{
  "n_layer": 8,
  "n_head": 4,
  "n_kv_head": 4,
  "activation": "swiglu",
  "norm": "rmsnorm",
  "rope_fraction": 1.0,
  "init_std_qkv": 0.0435,
  "init_std_o": 0.0435,
  "lr_mult_up": 1.27,
  "beta2": 0.95,
  "final_lr_fraction": 0.0,
  "batch_tokens": 32768,
  "dataset": "wikipedia_en"
}
Each number is 128 + 32 x the weight over the matrix's rms, rounded and kept within 0 to 255. Layers, rows and columns count from 0.

# layer 4 MLP down, 128x320, rms 0.0611, rows 109-127, columns 256-319
[[121 153 128 135 127 160 118 140 147  91  99 178 114 115 151  90 122 116 150 135 127 110 172 131 155 129 148 150 139 156 139 131 109 126 124 115 185 130 157 122 118 219 153 103 120 120 150 147 140 154 153 101  79 116 131 106 195 113 139 202  88 140 123 103]
 [ 99 117 118  92 151 142 141 160  87 198 148 111 160 113 117  99 115 134 109 174  63  86 151  44 182 126 149 109 133 111 117 133 107 152 124 146  88 122 125 143 109 172 163 124 129  97 165 101 145 133 114 101 131 184 188 131 136 135 132 127 165 109 143 125]
 [104  59 169 124 164 127 110 124 125 177 135  78 115 120 110 101 139 141 151 149 143 207 121 117 165 122 151 198 118  92  77 126 138 118 126 101  88 127 144 142 146 152 119 128 162 136 163 112 165  72 119 122 122 122  99 217  98 195 110 109 144 101 105 150]
 [140 191 124 105 179 111 171  59 115 144  75 128  96  78 128 126 117 144 182 110 168 177 159 149 122 162 163 100 148 132 153 198  90 130 114  77 120  82 158 107 131  88 124 115 173 119 140 182  90 122  80 148 170 110  82 154 105 175 126 112  77 121  95 118]
 [118 122 102 122  84 152 145 113 148 125  81 155 140 154 125 167 136 120 145 143 113 125 132 108 185 149  96  92 151 121  78 134 185 162 154 103 153 161 163 150 164 157 113  66 180 189 121 161  63 120 155 111 131 106 185 114  94  83  71 110  83 138  85 133]
 [120 146 108 124 121 129 173  81 157 151  97 160 115 200 106  94 114 142 167 206 208  75 179 110  41  87  52 165  85 174 131 163 145 168 104 136  70 115 104 172  69 134  88 128 130 143 108 165 120 137 161 145  78 182 159 147 171 190  45 141 105 157 173 125]
 [178 150 124 123  90 148 146  83  72 114 176  96 122 138  35 156  96  72  97 166 144 126 187 133 162 138 103 102 142 154  88 103 147 133 112 162 104  73  82 111 131 141 144 151   0  98 128  96 225 122 180 167 126 121 175 145 107  98 159 121 227 121 136 157]
 [164 122  99 116 165  85 103 106 109 130 108 128 154 120 143 118 119 157 134  91 137 161 134 117 105  89 161 118 120  95  79 103 133 141 105 123 125 151 128 169 159 142 167 146  67 190 113 131 113 107 112 166 157  59 153 146 113 141 119  86 116 130 140 105]
 [ 69 116 125 111 102 136 102 123 139 104  72 123 137 154  79  87 108 108  82 128 132  90 154 183 162 149 128  84 134 120 118 119 143 148 150 195  94 165 133 134 120 141  97 153  85 145 140 126 112 129 173 150 132 146 105 143 129 170 114 160 110 112 121 158]
 [133 126 126  77 131  95  94  92  92  87 136  92  96 135  95  86 168 138 126 134 145 132 136 120 128  79 119 175  61 140 160  90 100  79 162 219  70 161 146  78  85  67 188 147 128  76 127  72 152 150 108  82 133 140 126 135 166  75 124 141 106  65 146 213]
 [125 116 154 116  71 204 136 126 183 153 154 184 154 136  47  97  36  70 145 226 165 113 166  86 133 126 186 125 159  93 162 162 134 104  75 139 105 137 167 184 150 163  81 129  69 116 155 166 162 151  58 102 148 106  37 108  96 123 100 186 174 133 159 131]
 [154 131  98 154 156 143 132 120  91 136  86 111 104 127  93  88 144  88 104 142 138 205 127  73 157 127 156 174  64 119 124 148  79 104 149 119  86 142 164 110 144 141 157 162 152 167 112 125 199 119 143 157  81 170  74 169  51 183 174  20 139  88 135  74]
 [197 165  91 141 173 146 111  66 133  42 155 136  96 125 117 138 112 100 125 112 132 158 108 160 155 116 102 115 113  79 117 194 138 140 146 116 119 112 169  83 110  87  71 114  84  62 115 114 116 132 186 114 124 105 169  83 134 118 175 122 139 138 125 148]
 [107 127 121 140 147 161  73 116 122 136 141  74 138 154 166 122 139 145 100 142 168 163 155 101  92  76  85 157 110 141 102 143 124 151 206 167 120 114 108 107  96 141 151 172 129 135 130 154  96 177 136 180 134 148 109 128 128  92 139 128 169 123 122 112]
 [141 117 145 127 147 130 112 116 107 146 144 177 156  90 132 132  72 144 209 170 191 173 123 179 111  78 113  93 145 105 108 144 136 171 119 122 113 102 173 133 131 111 111 147 167 177  92 141 123 136 194 182 157 172 161  93  70 106  83  61 200 163 103  79]
 [138 166 158  93 111  82  28 114 159  50  84 195 166  84 112 120 246 113 112 113 133 123 166  52 207 106 147 138 149 165 123 114 101 160 186 100 137 126  81 118 108 154 150 159 118 110  62 152 114  91 175  99  71  97  51 129 152 102 174 193 117 213 131 142]
 [100 141  83 145 128 127 130 145 173  67 125 135  82 114  49 162 138  75 108 149  83  86 127 126 111 196 197 125 131 178 145 151 189 114 137 101 143  90 122  79 153 110 162 146  86 117 136  42 106  89 123 137 131  85 120 114 134 173 111 113 144  89 148  65]
 [155 155 163  80  94 151 124  51 113 129 100 171 121  96 146 160 187 132  96 171 125 112 136 159 106  61  95 114  74 122  74 173 100 174 180 147  90 126 169 101 129 125 155 112 102 165  93 151  87 134 165 142 151  86 120  69 166 114 181 148 128 125 146 200]
 [163 155  80 155 129  91 102 128 113  85 164 190 112 167  96  81 216 109 145 116 127 120 118 160 124 159  50 138 133 121 117 141 155 168 206 141 149 170 156 192  82 120  76 140 154 117 157 117 139 113 156 121 105  93 111 154 175 121 103 172 194 106 164 129]]